Part of a small language model's weights.
Size: 9 layers, width 768, 115M parameters.
Architecture: normalized queries and keys, shifted keys, normalized values, value embeddings, hashed n-gram embeddings.
Training: a variant of Adam for these matrices, 882M tokens, 13453 steps.
Each number is 500 + 50 x the weight over its row's rms, rounded and kept within 0 to 999. Layers, rows and columns count from 0. Numbers have three digits each. The size before them is the row's rms in percent of the matrix's.

# layer 3 attention key, 768x768, rms 0.0199, rows 386-422, columns 576-767
057:417484465463470456597507608612486554440514505535566416541412460509618506474540528537418623504537560428445509508523469563477456517483420478571480522429574569493425426469516415371523618475594541494523533499458568478619485564561625520530612485535557449546534537506532525465547522458499544480639501529445552548490537483441525504511561444420418491470503450511524497473484550543480506530552573462598462503462556462523514481431505538465456522558544462508455391469510507458485551426465492552509504478504506517484503503531440473519464516526627427478548510450515488444461608449550480434
058:532437525417529479551488579498544567526544470583481469519486506484510508562533490511516543476510486515417507561519447447568507577516446401586552551520507523530545535491517465469446507519464566469482474595559561444482541516494550557530520532509477459564510469403527558505619577455528473472500434487482517530524495513454518422457541467457471596524473588488545529428474448509524586501549482425641476553399644568549477551499483499513495518541465470561581480504482465448499485446463589547506420473651497539422454542510503558545570490507568446447501505486570420452544565443561517582
058:559507433434589405582450505502545559475535476497543501535507516332535591577509493492450608459550410585400373590490437458562445512504432519503479481484438508478557499461479484493519468480525520539461462515529559497517484514591506522479529417446501514472569520534422574505490483524469475457543471532517509542551565484499529514503492453552473459453517535485502535603552489519484524490448535457635499546526429581630430538531473517507534513449525498582473507471507444477470593574576456513502637503499479435495454550550525421479474440420451574527498565544489462526466579516557416500
057:334535514541595556452492511498436514503532499438541492378533377516483557491476521548546533504534547507396418439447455599397536473566486496552549495485519455503514381579534494504500413423534467452507493496437479451470439522487632521479409535484507495431493521457377486482530446643556510515605499561423467453495614417498490537534537543564477535472478453563513462605496461536495512489515571548483405543416477470436479373405536530461551543548549415492436514561535401581517476550527520518474532507434526512522565422490398451544431565441447498465429476473482471484494529533539522469
059:543483456436440504434577551541565388421454480585545485431496496434441517417544460553521571451486499514493476461464468614478521537562511552477427458516525556498473484430468434496509517525402521474494459546519524577536465499507596621489444456522582491524506508522481520539554524541552542455556531556562468446469589488552670530476443409428481528500452430532495555505506539447463529516577416500529485458514457504562402457497481423487493471458545482613409508434444470422535527542539512578412512510514557577500481545566461470518501554597462513450460618506499439489543478562520477443
062:494497481537550540470547471506476519530454578426549519370535482536503509417470539573627484561487538440457509562529483582418592497481506461516561467442561491516410526494530461533542493453483463518461548490529465494488424377494504560492498508518500514565549466558438488452477476623499498540582452540474447484482562443420511444451517618505581565511515457537533442582555482481534489514489520537541381523490517394430512428471506562548496593509547459512539585474542472572523515520447500540462500555523476474548453476455475596534450558457493563411431480412445390584499467517481468458
056:497455559492515492449525599522493413437429489487509547434455464546476427396485580459518435500471548453448520586505495485512625503638577490503442564509527472512508516411490450555482514505564573475534462501505474490524482520478456525511520508519512518457557383543459481513483489612533461484560469497542484441470568495524591551525527585519508484442520465505526485414436474451467449553483512534399574487571437545528513581501427509492540575463477521484512477537519523477491544481474388504558590530481576518471559642477473543508529409564543494419465525463524480462487456493481553459
066:476381493468501525498505557524590569499510418553503398463419509488532535639538475495484495498542439486436522469476450569553537502535459493444511504552540531477546588454525509458457622553451542501516522474526530584430533507511490530522556519573476443549490511434487556487426541427469542475455443433524505505530458502569439492483491536509493524528469522512464527459498525413496461547545497452565545544467460530562504642582470476472501465415552510533460444488561508469483482439539568481527524485478459496560490453488540567465433428457489552510516513490425469411464565563482429527
071:478595479400544603528578445544547453455481536511527408363469444522516532499566493577424466471559422571606558363501493509446510472446470520524565424471420554477489560504540533559525508497532485462599508495402449499481572524523506478546543498529542379491520541466575479478481509532492564461497527634429393532515557430451482568381538471451439468461494574544489527531515571500451483394472517528603486403550536583526561548515535385496470474496472486487523474506396437482481549563552580534490428477512541531590471514536458548513536557502463511506524516527475500529541625516495565521
069:563481440521569528579457643527428450616445529461547490548513377512513519470528420533486423612511554463437426550609439564534483491512518582511505507490535578454535466540502492496431506455530518553499568544441566479425480448437463475477507594478496477421425467452439579505534474539545488486528508461455512371516425551424492587451571491524542469451475547485537462526530401496515380489498538457437472492449519476487484467539591501553509446494542509444443516553475402571471482490556493552513486535531494440501453476482524479458422497454462468538486505452597418520556479544499536514
072:532520531506427561467360529450522524431520525488523377546444419434459513561498671401566484428482540568531511580483561464478518515410497431493469522538483464522445529475488455523465545455550509462472544470532511477551533455471530473421485529521588489513578541523515432506498512503466437465512514542363553492448485482502419428558548508433506552533590525491534473515481577503527573474598480557551476492556500541461466552546498619519535579628488483459570522394538583453500495447422534463483564562519451480489506489524473546524544536492510584495475486444543530429520568467472486531
071:496499536412522443412615516486578557541416540529517483487540546578564496557538426542588443389526412489560618569519458447463475514398557474503520556525462486551548519441521553428526538485461498478548505510522497576450402501380512497546463520550488615564553474467483464474489430430427441497481517467495487497541482502402521388443420544490493474485549495521450489486496481529444489551577511572469498585498555451524570532473414513384455539513374480441568446356476506468478492479551522504451465485489581502487570521486516493509536550544469479506499557457403460579463529516499468384
067:529595519513463518552438585469472564486501402524475477463562437638503492512477535573502456544537572516492488566394478441512511449642531594463428455447576533413486489515575492453538501489536442532470492501483499478495534505469456505510496451469421509519512588539562512534516482635439496379578418499508502545451583529520563489442535449508469495474532496541524529536465526500509461462467507536494505410461535545550593494494534554461450554514458575422458456434458443488459478496523510532449514509518524437557527478558538477375540531527484503488488550500569587481405510546481490500
070:487554479459440446533479505433493449483483541490555539556471425520574482454474549569557513595468637481490421402528497390425500456567523503504403461526529516540455464561402540544533472441469632546548550476519532505622512473549584464480616510486594505401478515502502528490479453534588518436554545629438531515485446514443533464459577521430543440501506424494531512513557486513438490427457455536420464487540528550528482457456523563496440590508586491505469533508400501518440506499422528404391592463486492433578572482591491585454523555492419515492485453395511599532525558471530456574
074:505541552416390419450446535585555522505530447494472461501449491467623486525530491491524511535549566549506441577437459559535512442524495403504458484491574562402451486454472576452417531414447477570486535501440475520477536569491491560482480471526491468523500487585510506481495482501434542455469400495525444457481494484523541478505517497454515450457561483491514555503502488486589502471474431481546506502496439510565440493591563435434496564502441444577510545535511494548515592430533519435451404589495499470542443496470535511551433473542409518424433434560581460557534495587515450419
071:560407501480417535466522582496490461515515501451479526443513522449503477485468519511527492343446513485502499515515439514596442558452488401468499583606499505531548493448445526561494563570524483500504591517577454677453443360469643503417473485499550526524539580447482558495565585499516467536461453513494507525518557499481529550413505499378459550545439483527494546484547460442463487481516485524430447482461483540459498478484428391505553481518556460516599483499537493522481562489473507510537450500575537528530501420524606589572527463560444494411498456445534395544617454554400532509
063:463545424541511522497489511511530568491465534526486536573562441434559578494465442477506501445499445498491489469608458475500513459561490374496533539475479549516588451438454474502423445483433480458464573467496525512532384419421552555521403530478573488416533565489487475423492529479485524479471502568425552523499507531416428578512528523567423527467528614491477427426369372467505539547562602482560493590464586515455512522491521476576550572521469526495513461496413447484496613427462492462484447558584527508538631532570529548475543541479500510484522526506540521440527487557553500575
061:413458464521488373405521606468441433442483503509527434516435452633427513518541495501526500516409502499470361449502427512424477559560510427523498502430462495506482489483569501527479400486427484472511583561470501452535449515561514526498436573484573472480397420471506526519519514531428504466557466613459444490508605417514472501546552590458482512456485546460447505525622540525474582598543535578525550515463518512508518498424461564566527526595582406522404519619447526445512523494449625432494524514456497427444528612510459449495536541507573511526432510518536490450578559542515522533
057:413472501484486590469541525460413480513463586530502506462525487557493518391473386549481542463547531554430376556403548558446531467548530501495459491478552453474519335463485486450526465506528507478535385483447515462542419527431517576508422506490551440455509527385410478491543492522564505483561511490497517432517582409473464533482430580588443447439455444508554434574504444502509540413579561570482448455449495414534441418429489519500535568514530441488456559508469443487533507555486509498465536517470528446480470451536462461556437510502473463509500509523429513568482476586458528466
060:449522490527497631573435438444464523580536500389487575533504515547507396520507477452479394537480483531561599522494562469533570518494510530490610516485533486476603533579530594475605522545464486525491355475482519482352477577462527469537528513483441498555562445517566539511495434536511438515449554451487572542478436516459524459512433516590559432483515551489475515502499385500518460475382534491426494465506526470469560472507552506533468471467434587456559543477492509551550516457513422511495490403471530489508541434395498530476467509465522501479523419525536533529495435466501525515
055:457491492568501578448512481500420456521486603493503473382500437429491439475460498528530501511501542493458405553526508564414530501551494501462466516536513509459459460485477512526512465438504504458513436500489419498582435463491552620481434400462486503468515463488304474515557509593494515498598533534432429465537571425458477502522513581529548544519545444552504452596472420527521552458487557572452470545447472477522463436406512511494497532512513517466419487544501418601518495544440457512535474521524532470525571487491470516505420507503486431450400480430466426540494417474523561519
054:552458437466609486491499445528425505461517537491507597433542580530493491627467503535506490454458426449637583504528557350561527538447430469503541462537485475491508484571446574415544512529497512553413520543473459541370453510505386484486545444490495483567489614490582523499479518393456500500421478528506551586494496563428429525503520494503483480510600582453506564497460547491513489405464442444525541519499501514528623531535430484482479478573492542513589505408490546429485542491510521509571475513536510543480426474481473514492562421549518490468561608549504529487410429544502558576
060:435525514529497500514523438549488513541511541503500487470520451440547491488597453474498485559408548461491481432533490614448493410511521509477554520441538510397494464499515527509511494408471489504575471442465549504591533528497509523502418545436498479526599408529359447496593480565490427547500549499434416528602540410479481489535489458496669477385589506514448485532492417527426456526575521467401380500427550498479457599458562483548478520610542475441456608557443457617490436642587495528485545569548437478460556487469438523478373550484458577478559521528509428465536612464523433456
061:459539532517473543390513520448566417474481457533526431538550521529495541496442408489472578554573548541426554558496511586393504519492419526519409508594488529462512492541488452523477436484504532475508447461513477533442586506470537534438551535530481495484454479475501557485441551505421512596516579469521589446521494489665502539487495409525399526489399549553509554401625563409539448463463540503566514515452442525560507526541541410469396479515482449509507461440432480482486464475520468496452571535429511452500499580483480398433517536451577453547415556505443590422487504477528498585
064:574486517540458530413450449485533485555419495474481535549535561527508492466480398482489531545516563470525491495525524468522546372521502476583426516520497449515532585560414522562557461464416570510449424494519430491537562548517536509486546542511405557498496403464531479535565505490434519535523512433459609493538503477581454564562418512492573459493457498531491496459447545546551580475444454497352557566537478492431390436546539586470437512498510738483496519444460406486542502392549488458506441406420547445456484553511519480458570518484541413501483488528536580506442434474511508493
074:538439513607449512535428557461568600573518564445532484501406501536531537544482584456493551516451490441571552449518546460509519500508546512496553507473465498496492515534526475423449434506572489422450445544547539470564443529461472423550556610508494448466511507520505466459433373501460445512479530615481428509539522556525399419551562545432542489559504569501540435470546447471480520519423481479502517609460485425465527487574476457554530463368483473448452528525583498552583418513444528468535457423484480468538509525491501543482491545415461527603562547442468517506517549470490529607
068:394531540473464519516369535439559635493449511502624474518558502579479525438478563465534470441572462477459488609519479498496572583488487594482458496515538464517500521573525497545485515558492611471401437453483462513423519501474434436496563497541535486496459514445541463484620518468434423504524496515517475463564511487597541520431578574517541490526401563433486525476434495485534515482518547552479454448498477538498531433482418558539485530513514579510478473510515545515462459434527455437566505543417465427523457401603561394381521441516499451500490507483443552433517483490444536521
072:463387503494602471405509482570404496532523454532603530506554571516495549483545453493607522487406453483518544550516450504465491434423544420471474495554524548523412398486540482580459439558402486492517502419510446450506382434443550510511360513458523548515572438501408522541479527422535521498574497490523434541539554459546485451550437544520433502571482508454581529502553503529420514491570534507543544451511409508388466544490608474533502511589504521422518497557496546496611565467449564583525410562535507547523542527560458501494551405490532423485525587477462527661488602484506481513
072:511594484444493555543567393489496524551445465465557582510461456494523562546548333463428445459549480549521457456544467552518430548486578489551500480586400344513511468535490448451509533411504497527533495522364578508485437472509422485519496569498463516568453541465509535463423566475520461588540518465477473539557448535532488461441570554533492492388515475506449501442404594456469445594505504406499452538532453422501447435415488517426440411484480557519442487503482547557501522492518489576518510442612555583546428453460529508395546483512561537581494427520457485514496459477543488535
071:513541492504479516538444548524513456546479511460496600483564557464551500447498477420514455491471482407522554540467520424524547380546506522561455454422606546545477466476512506569468557537473500548521529589439526497522434585508392448508497433519414514500525564495574470514503404549479534475522497525538548526407535538431524626572490470523431510471485444498518517502417452579435460535514468489469519486501534499492533494526538500493496583403521562438451416470532608456505464385463428461493506419526565479488494610542526498534539478503505547477505458503484605479531474510456586443
131:540461580441368437522577483438519471493503452416449521516554491544493509558486491423510443486473561454473520484539561527524458493568462443529514611544590491440490478614545500545486473507538405407573503489431486517496483499421582484485489490529578520556515512503531443497540406518444598557518558502494417599538508453493500435561441504385533571401468490517500452594505511479521537553425458545496548470512541438530529466496516540504452490553489512452533480463545508459540488418413461489439460506524469467579562493467488524497495541513436517623453428450510547520505496595613468506
133:509430477513527446539443403562554514541493564486405525492453508504512513503505454449472433480528469560567524500478425492556483469527480465562525403512627434453395502581579421520411543559583463495466476505502579440457537439594392521580502472534431471500528565483485463529487370508472540535515424457498476450538496468451355589539472476527440464508521515457498597461470582537552536557430448579505531504548506432478471508526495548463488519589491570547456490501499406522540553522421506414461396477501534526438486494548494508478466510434428587491517441541529551449542556542495508479
129:431536423429542521501532512526468530458453463530527396379509571483567404479481495536479582426444458549497539504584459536438567507446507499420492633485492525490410527501446484577542533480519622504545480567479533510541443467486484463453562517482577591517468495453463485426554461545522545501468465596470449444444442516429556516574431408447502598538433436400533426358524572448530415447533418480526628513446576549542473569432508583437573520501553520410512599464447556422450427519397517470620599642561515543547500500549437470470543534547570424454497498560474480372557439546447476495
125:497459488446396459481450493543421505563537521440602455478470530461527457532528480585515483445433559431551512589542428496387555399448486457443471601499525538490625524543477572522490560457469545542490526512528452494563448437496578437534482535474552446517540530348603436534598526478448541492542511452543456473441468581526670421547473469479473473536521479556413465426489488436520425501596565426438593481417456479537535534401468489583569475537537477457518404569463491485507548564565568453589542472530502526509506469435500504584501508443423541446582556541502569544516565589400465466
132:476458554527514434476494511522472552572510555489515513454549453496480517520478588525541426550388477490454495423479550456558500427526423517533575596436472542467518488388513478549422585528466585497476554543489550430522503588437520404514534479464470400432550453471528563425433549524542435490503495488463494583397454407520524561454549511554506551464400461630437335521404430531412500496511460566583559602469540486460475441393425490597516406465484503542458530479457499498495508445567568415404538554546570535463498591452474561495516629445440422498474479429498577405457499534549617504
128:434503465545568505566462537533491528562571456489546557506500474544421439433382503477453530591505534442497473451526431511529542402408563524556517537416480509469563500543472372509484538403397418527494474561498496547560513429471453492543540563508506504504452466506510556579457437463501513516446553514430523483503446540468502577478421543541496505512590484549512491498490470589494466584414589434497518523543487370524571504519523517431446458502517569491466609515553444524617510515550408393539502570523562474404488589450546462565557464461505555514499518499445553580386562435557583539
126:459532427405442538561442508491402514521494502462530592480470522532525460566517444430473473498519429447489457469531454457457485456541542494448489540377597476461561485535549469560432542593508455417483552509560454479533461480472601426424566473528503479445486511378527491344460462519564472406516541479533580582480593526454474485393537522464495532459504534483592484437454432514520544522534501524423534414492490508450601503511468495493500415592500553521501499457475430517588491512515439529500544479619382544469552442523603484547498438427508519564560560584545494491496489440476475511
# layer 3 attention query, 768x768, rms 0.0201, rows 387-422, columns 576-767
091:524412445524580440548463480531498426528495522530570545505521547465527478516462454525594470514482422502483431527460463431542521525518570444441398570546539394466523523614489488517514463462466426468424465419448534451459500535519516508584429423353479541458530572535549549444413569455554452477479506535476522512477385549457491478476541563461472435446531458475491463504435546516561461476532471520507445507542491500526489473437542519511527510506496534403462572409549518527544515457461513428513529473456485501577417494532536530462480457515475507513536521456529466458286473529482560490
081:521498569474454513466535553482507468563579500526627479572468394499512432511453458623524507391515495466448458510426607483544495445532545519581610502464562520510495473647471480561485445511488505461461455581585481559442564489483519487496443450526435462422531491514549688498425539511578447507478489423497521429519477582519434470487463549474485554489517476497496500585421426548529549501525488560436576502499537396580586510583491477549481546516458536470473593479431560511512393555483509523560527586435567500511517503531443449430484479505542468559479476493408527527449444514469525530
094:562495482509617446558467475509508428498485561543555429419554447538495531424517497497510448481515473510519501528522562445482489509577527565513495546516460561535454453477507407499461575545574468542403394527494493504508450564470510602559611454450511479435534451491502477482443489587504494513495490493569431548506511536492510455448399508467570406382493429531469520516434459461513491497551516486549493489554489460558469547522559463471520522485430530520551565545460514606483500543488488496559435503454576595450573438487509528502549483501471485543512460517502453527527441516483536445
075:507393494497515471441513520487481532547492462513495525505477550507531478521494513531498556483431410426476505528519469468544503435576502408476445547600505443506485472583473558507520537390371522495568624528478548476463554466423476528541438460504552631514502565516437491498467498371443519589454493428489565415503458519506475477482487505524426427527533522376517489464475460479550517526535484451396545438503503510445563442508554518514517504533597491445459486420500575395530454503496497439444520431568480473518544607514502619434398562475510578468524480509447508534405484453446511501
092:465480489455589478545532573552527361617487519490556495502491550542480546463577408500550509524496453496520456479476581456534446455487503562501502546511480488495465433537592436465518502467518479476432489558497546471517444539488511584579586471469481506458494456548472481489496524509508512504437501524508457571553485482502433518489432472562493449453503414467503436503453493475532453558572503538535480520527474500605456510508551474549484459479522538522516514512555547582569416541443586454508471516407512511537539461543495499503538485487438550583519498543478498515491529544484514477
092:456456451521545463430474475557497549456527405545546511451496586514517433505402429496554518504519431488519483504477414506474480490469518476489486509521482508540479495529571505509551403442493508440635509491436509451517467507455560489516434461437504523524425646533527521461511564386503507536508543486441519460494480496540470448521457472471376409609486524400430551438537578470546477545531432461500537548469457520560451467450478521512482501431607481476470463417555517451545511498508548441461507443501567548519362573449589528493487564532492499565537509550450490494411522492479547541
082:502514449527647443546604483530472463483492468580549516452579461458412567553452509504513526595458507594518523475501478512442518513512519502448434492537448496474431537535496455545508421477613483445480438516517488442487530430454632466550537477472549521516454554487533568467522600508542587466438559435493438507514451475521514464461422477412521510521494445480479456479492567451510522508571444505605543451447496489513422471455520479357521583491547464530453408423484478473427537487509556503538416498512442538528432537480497435527578412471520477538507519467485455524456665518532596519
092:459623478558458513425501543451465558509452407468438499517568599521495498581458490570490534486466445524562590506490558546528564535419559472441524444492525480579614432539455548559493439533473563511488484533544481628510436441482513461506481518479530553512436625454588547467513551447591508521509535439436571555431439589560610416517417490508601550654499523459451582510486570533509528454545528487501499510492509458423468512482452551462504539661526473504438398408551478409499582425473508631479551490529503483486573547423512505546530511517547470546471537532482520526475480534431499583
086:561473497530532459476477433551517444520512463483505512524481518478606478522507478506531547471450547535501515439469465508543556566533436512526419477500420509534512439372488569375536539480601449388587520594527543512529526476428457486551561481514560620512484474570477541468484563470497489594481552538463482500453596375533571498527431481561471454420517426481463446399583444474454460542500520516586490525597504454572504491505439448452474510449463500447491499516545518500617496490456562509524519518436406485419463580532551535565549503520454453451561477521497431536518491452475555387
093:559503488594490548514420525486552464529544478411492563512509504497455588475492504537491488456550494397516450510518564512445516565517518441588503519472587447509562552620529574516467571580469487477401428562428486370432501478427516474462539522514537499518398452515566389431527488526552365552525523545505545606572609545561456515501541578448379495488438488522539486508446399576601509512521550441477506475560446477556503545544499524529521432461531473476563548496481486546511454503529561510536479467542570536518497462535406487478585386490424517527538500575437483532472403462577531535
087:515477481471510530437558522437518418503531526516520519474493480475490513477477452539546493447462519469443522418484456635516470428502460480550532464503544591506382545534500534576650383470437457527499461471528487513484429454475517524525538567443466416480525532485478617511501503554578564359439550410547469443567499486478479529442510490445511441528478585488465571478539434469426525506471518560538551492526485527555528504506537418492517497518528448643524542546504472488466457481474511565529511462623516472604468488510487476537438522434574467516452648395443530460527496561442480519
087:515417446491537487440504508517542621552496500417477482533545465506507508383527501456592507413443508575398455563460473586422571542442480415439554516498493512533541467469521448449503451577459613534566579419423429502656415487450568566445510588523475450509526395454455560481585530503515472523497440424483465496448539421510607547477536546461461459518436476452482526496568432419480520456487459432568506545495490514464509408442454508499444489578447483522523459579566501475538498539432570495478453472481457534593479530498501381536512522547525483455460559428469447516529570502533570535
092:531529522605480422541533493500543432512495526508505518546449500444394460422541448469573555492463445493502506462550533433536558466604467426513510485486486458556537522540405391439534464462599479513473527422500524461448502513498498472541661471414482463496489543457501462425534470465531439485533535615444640548456556484531475484408536445463529404468470544507461479504415578421504458509496494518528480487482532459416472530524435501458491456495500500456471495459458585539622396540427494561532517411481530538505508472500454479573572514436460467534628531522508438507398477411533536531
116:579439533546654504595467546548417419576527518447580565527520570529439495545482476488583474512434527470495622486544452390490475431475544573504521554517495499533505555473596511509500545542524463479490356536510555508508444569423517426525532455468520494420541497498539474482442567446491434483516567524536506512494514474463492519404535587514503430483516429598512446466439500515480422557529554471463486481511440507505573605487508557491512525403516556455521481425437550530554491584524496482565560438476501512549427516498513515493612529478461580509565524486490469450482536503452591518
118:508530536484527444478501497386508504457506506527522457476497486485520396507543531476554520634531461471477498524456521591490492527461537465523488458473481473461434527473492553573410535535498523439587534502504448450486459419417511501540510483391518653601498560558485439412519502506480541441499512447474461511395476491472449469597404510423540516477545449457484420530541635454580581463569500581527446555520509503483457509504500499528586461557458487401460562493468442506457539492460588479477426475500536483478495511554482512478479504499462467566433484515506435500504426605480431500
128:582422494583583505530544567479484423577506439500556594513533574557436551558487485486510522487458522457478593500553492436440508437590530495447534559503495496466468523577610483555477486556516480514459342476517538491499442572360472445515526482482475516443483542442506417513464498430503439493526528554493500558529515487471512464462488573478572463501498479526524538506411539510463483527459502534478507424464483442473566591488533545510458570417470495491514525472521538503565496593473432521511533473511478504582519517530505455539654475522485509525556530474487531471438543469453552554
110:549476496460630516561518497572552388507477547561547477418515461472503425440511495444487499511569559511458489463598499487516488522472529538483393486535553492491433499536499462491500550510538389536503465471546531490472482501460497529651542471399540545425615529619453447424419517557556475558521518519485470460523468437516494499517568486489552429417472419532510426516534483489526451546513487529550502574571456527587497551504511462478552541465512506505530617453549515627520489484499508459549458539468561492538507427519553608454551382507457537561494526539468457525545417493511509502
077:494484470416594435482470508563513418432523529460528453446531447514480549501420561478432429484434534533551437523494588482484446450489429588536557478496455545526454492453625421502424429520501448507506480464482479566526454503447468548508534475457495414446518460504484466458455461602520571517462453499531463575499535515506521506512582511481583449507499427535492486520516437503464491551617501516567541431548377534613447445583482454445469533418462516449563497519422514545436489542485531532531514443510554549473529465506536588508598451524468495561460508592460492559525514480531531567
081:473566509559452505547567510423519490464500546440455442466543395513538628489491496402411504554506574497548497519475461570481535489478436471497590443460426508429457459358523554611509423516535463529568563464438428563554540451482511528457571450545513411499460421541482435503516467555496524536486492563611530589517522454543483583527503477458590549450538490655471466519517575444469591444518444429526468419512477535507445468458470482532496476451482479505562474559508450502406529511532455496504540560512466515528557390479581443598488468475517482461480470491526528492590591501536471517
079:468536481467514542461451525523553447513539563491540526547501380550476584513432555485534438397504503491566490476459628471524446502518507598641537513527471467497496464561551480554438571526475499515460429566497474535521418516507505555485501514478494525518533452414495560558380494522516451521399402485489384459530525533451518503516473579510516508413474520474530478549473400443515540517535530596491487539480433439514519544458457446511470578518425578533482568578449528515513510513440489514492471537445626528440567429548439516469584453487475480490445462476501464517499515563440477456
071:446614449468533427512463492454518513476454523442424452482444481472508498520425411474605472455427601536539525575453433499564558503518451535493574495470614562530558500493536477447540366582465529545532575505582490547525439566482470481500499391508610491442532466561565543469471478504509520471530503473598538475420529498497572382570564529380613489528466471485487509528545610463378544532462489439519464598460483494559443514468450475495510556653453511566514473422582520417532498540482488465451578492544450490586410573532556438525484590507487496454573540443469487496555521503565519465
087:599492529465481531538449515456539502450516492431427547622497521587457533468414573543479425484515541456574596592552545385534573551505505454541411544481508496461515556523504545529474550503568400583458460557485486441409533564513429498502525587517413489553492474476623559527463456545411440491478459480488533397523555617420447524518484582498456502456501597575559496478474477535531561522442528510482433562557452468486553515544501468472436531451331539597529527546512499427450622427498472452564456486514559499511477424494529464486565421544552462462509433428564521547524424496497538431
088:568416533530520499532443454440547607484497427502423490494528548362459495489455486467497515580488424546531569505488409381558568535492463346399407515518503448628543522495427507494445601512568404524489551456521493514515583500441494370479506570516538454510466462493566464533586550405539448511566506515462497549501513465551557497518510397484481545598465540487452480439486500557451467393486406393572556486560540552474436396497491490424515461474526488571509459450473491445591481417532462482513561452510383588531529455551478533546554470551505440475507487528634526464487550539494560515
093:456588571498428485611521569522466501498488580484481472466489450491535560546485543521515528442468592535458502514476510491513463439517479541529512564446495494505480522512522453534534588516452420421503535503479505600482519514606466512411480526501491501562519495474354505568452425661507513394567400614559514459588470487522527434500546562452511503519504483589542475516542407452419523485449533465515463454434529525576507558524500515423518528537465501517577496516456562460458519579570428426451440608522478507447465489498410451471497502438482484446466554463433457545520578453562438444
090:477442474546465455539469468510527372521519517510534497510486457436588537508456422521476476531579444457560467426544491411485420578499485592578406530511544443480495560457464526452506592480535545441548490530489504442487575526456519497583570469429485518417501477453449421417440517507501488546481517536481411508591483464525425580481545498428609548460544458441499449423468460506433419523514498615500489496561499482495498578517506482529436452506493510510528530419472580548568397471512474498526603509551541496474526504528508485536476470428420603492566441612540458540495388427499531403
086:558469505527478377507513550559576374505501468419479493490466443407469466422489520464516570528537432551446482475451526475432533509504475423602515506514521505536508482487534528433542551541444468508482483517565458598431486484448496563470532577475565478548539441450370487499525492536548592444586431551484503551480538384528479561535560464483427502423503476546515466503553462516441556456559518486565525536483407470535522471478525482517511466481534467499588562440436370628563507428516550489488452494519515434513539486422420483521593462425348504508514421564488488514494473441523506497
085:461450472470521543525465492538491488441461469542466494490502456504539471486543494528461395451556459442457472450401444523449516496454463565420472470521482442548528604470496508432507510470521465435500488508491529541398446582508464508497476497484489511401539345479416528491428440420532546452496511420532467456551552486517422653438527458542591567467536497545514447542410392562527451624503477466468593491470456500550590573580500508509495451475418568579519547463464504544550515464583580456518484504476544541450413505480519430430445475461469576516428543538466465424504516530461530481
097:471552532432455547552523550552501498468563491462481376523494598502422460537505532544528511564516439464501548534482487456535578541460515540474670502488470571439471482437538425485556462493523477547611493557589390532590565496527511522483521547521460428584434553500474598522506394425518507454450513471554534470523499487526458506548525497500485473561448530466516493468500518489533610498469483430481509529489547537535468471534453481513400518555491498506490451495557454473578531427530485440521540479369529554415527511524506339495454473527501464480586517414535576503599558515472496527
096:402575481481491546475584453478537513512511518433440487464500496498500503458575494573506499475533480503453402472489540543546504521485536491469599495526445492438486395441463478543476494512466542520557576531482521528506423440475564533442484505540545507486497484527470557498484555579524504385468501419484474553433501499487524457424512550489500542488469592473497542554494549386549494504478547521519427522439627514437466526458504481518489557598539462502428537568511520526499409545457539563439500575453554519544574482518491482510446569559509406499440560522503437479546552515501415526
106:522478579484405464521578494447526482463508458420461562511599489523509500531469460455495430492497534470499509494566515537522461489607452416533493609534571489414485480596547496529463474553528423415568507517430472515528458506419596466496528485535571482536545511482488462469545414570447601516492531484536468600534477422501500444536447519415523562404513471500483443579497545473499529575455471546466559449534570463530535450511514519519447502523515499497502471529524493456545460434408424498453449551539446483545562445486515537426498532501418527611495469492496501516486512601615445514
099:497456486500492436542415417585569503558453564412429509486449475537512516493524442445501433508499532521546491464528440517556497550511490515587500426523609425472379417536573419532432487519557482499467528516487562431486566459620427518548498496528445445532519577498456474560475397503479565544501453441517437471518462428403396596527494445493445452530492496457521600470515546520536567565463472583466550516518530443512509497543510521444498571567545545546489496513489447574539558531399516404488424499532530501424487497528462533436455504426433561479537421565569559439556526563520481420
102:424472445439526491497520497527502593466471498552519467401523533505528444504509519521498563400470430558505492510601438508434587506477498481488504625497442528455411505476433469572569572502509587497567504563468535517522437481475489451483554481523564598517479501451459450382543448496484521450469482605477424409468426521477559479560434438431530611486455433402518393363521565421525415449524383467525569523465553531547450544393516606451565478502531539419506581470460592436434453512418501489598608637582536566556522499532488478495534516552552442473501527487495462355572476522435513540
101:497465453445385479475436529527418522566537536444618456488459547499513464491538503567515496396461555404563454598548430514392570399454467492463468588558498543509621584532487523517507596449437539549516520512537454483570478463521550450531499552450524435483594545359539431543575577451486546498524514401532451427453479564545622424537494448472487481516486464561419441422539526429518403512562543409458600470421483463563570535418473489579580484538518488438515427583437465493514562499558560510548552454545484545474504452430522489580455530439409563427564563535503541550531521602409417462
110:512492548513517441505492507533527577556494550458502492462545462534504549503512512538532446519442470524437523427485555475503477418524421506546619602451480511473517467395500490540426550541456551514478541538516580354528492568421532404523485499424473409419552476513508585442477539536556431518519514465475508574416460393503499576467538520577477540454414440644416366521481477521439536473497465561605577648480571488443454463384405473589527410467491516574495513456493441482463496462552576437449565544521590548443476544480469569474535609495432428499487475408500596421467512558527616534
107:422485427523532524506510538517491526515595449461511583490499458530444471513398541476439507576506560498466473439595440500524511447412546534512492516420458491458571524536487392504454537388430446530473497539470531567545518418509450506506514539474495521451478474503495540582487415469477538534443528541445544496528436526426458574468432521535507515528581502500536504490525470570460468533416569424534543491574479397545585482510503515400435446510510527529490595542538474506564481547568434425521459586484568508402479585447515463535559516425486544512471538516455548551414523454573548529
106:457542406422435545593431461517397455491495455435482558496430545514508433548501456453490494511497465449483521476491448439484525476513554563485485508387603468505550448483536460555422519600438409391463542519586407461501482460541617473445567490530530460505504502409504509387467434507560500442571551450539579567504558512393489488445505522417466523435480514497598509471483424566533604467570516517408587402496517515487606505541450459483570466548509532498487509431433452504610480516459482526555532445597399493461533472518518529543559452406471522488530512572522483545470480429478443464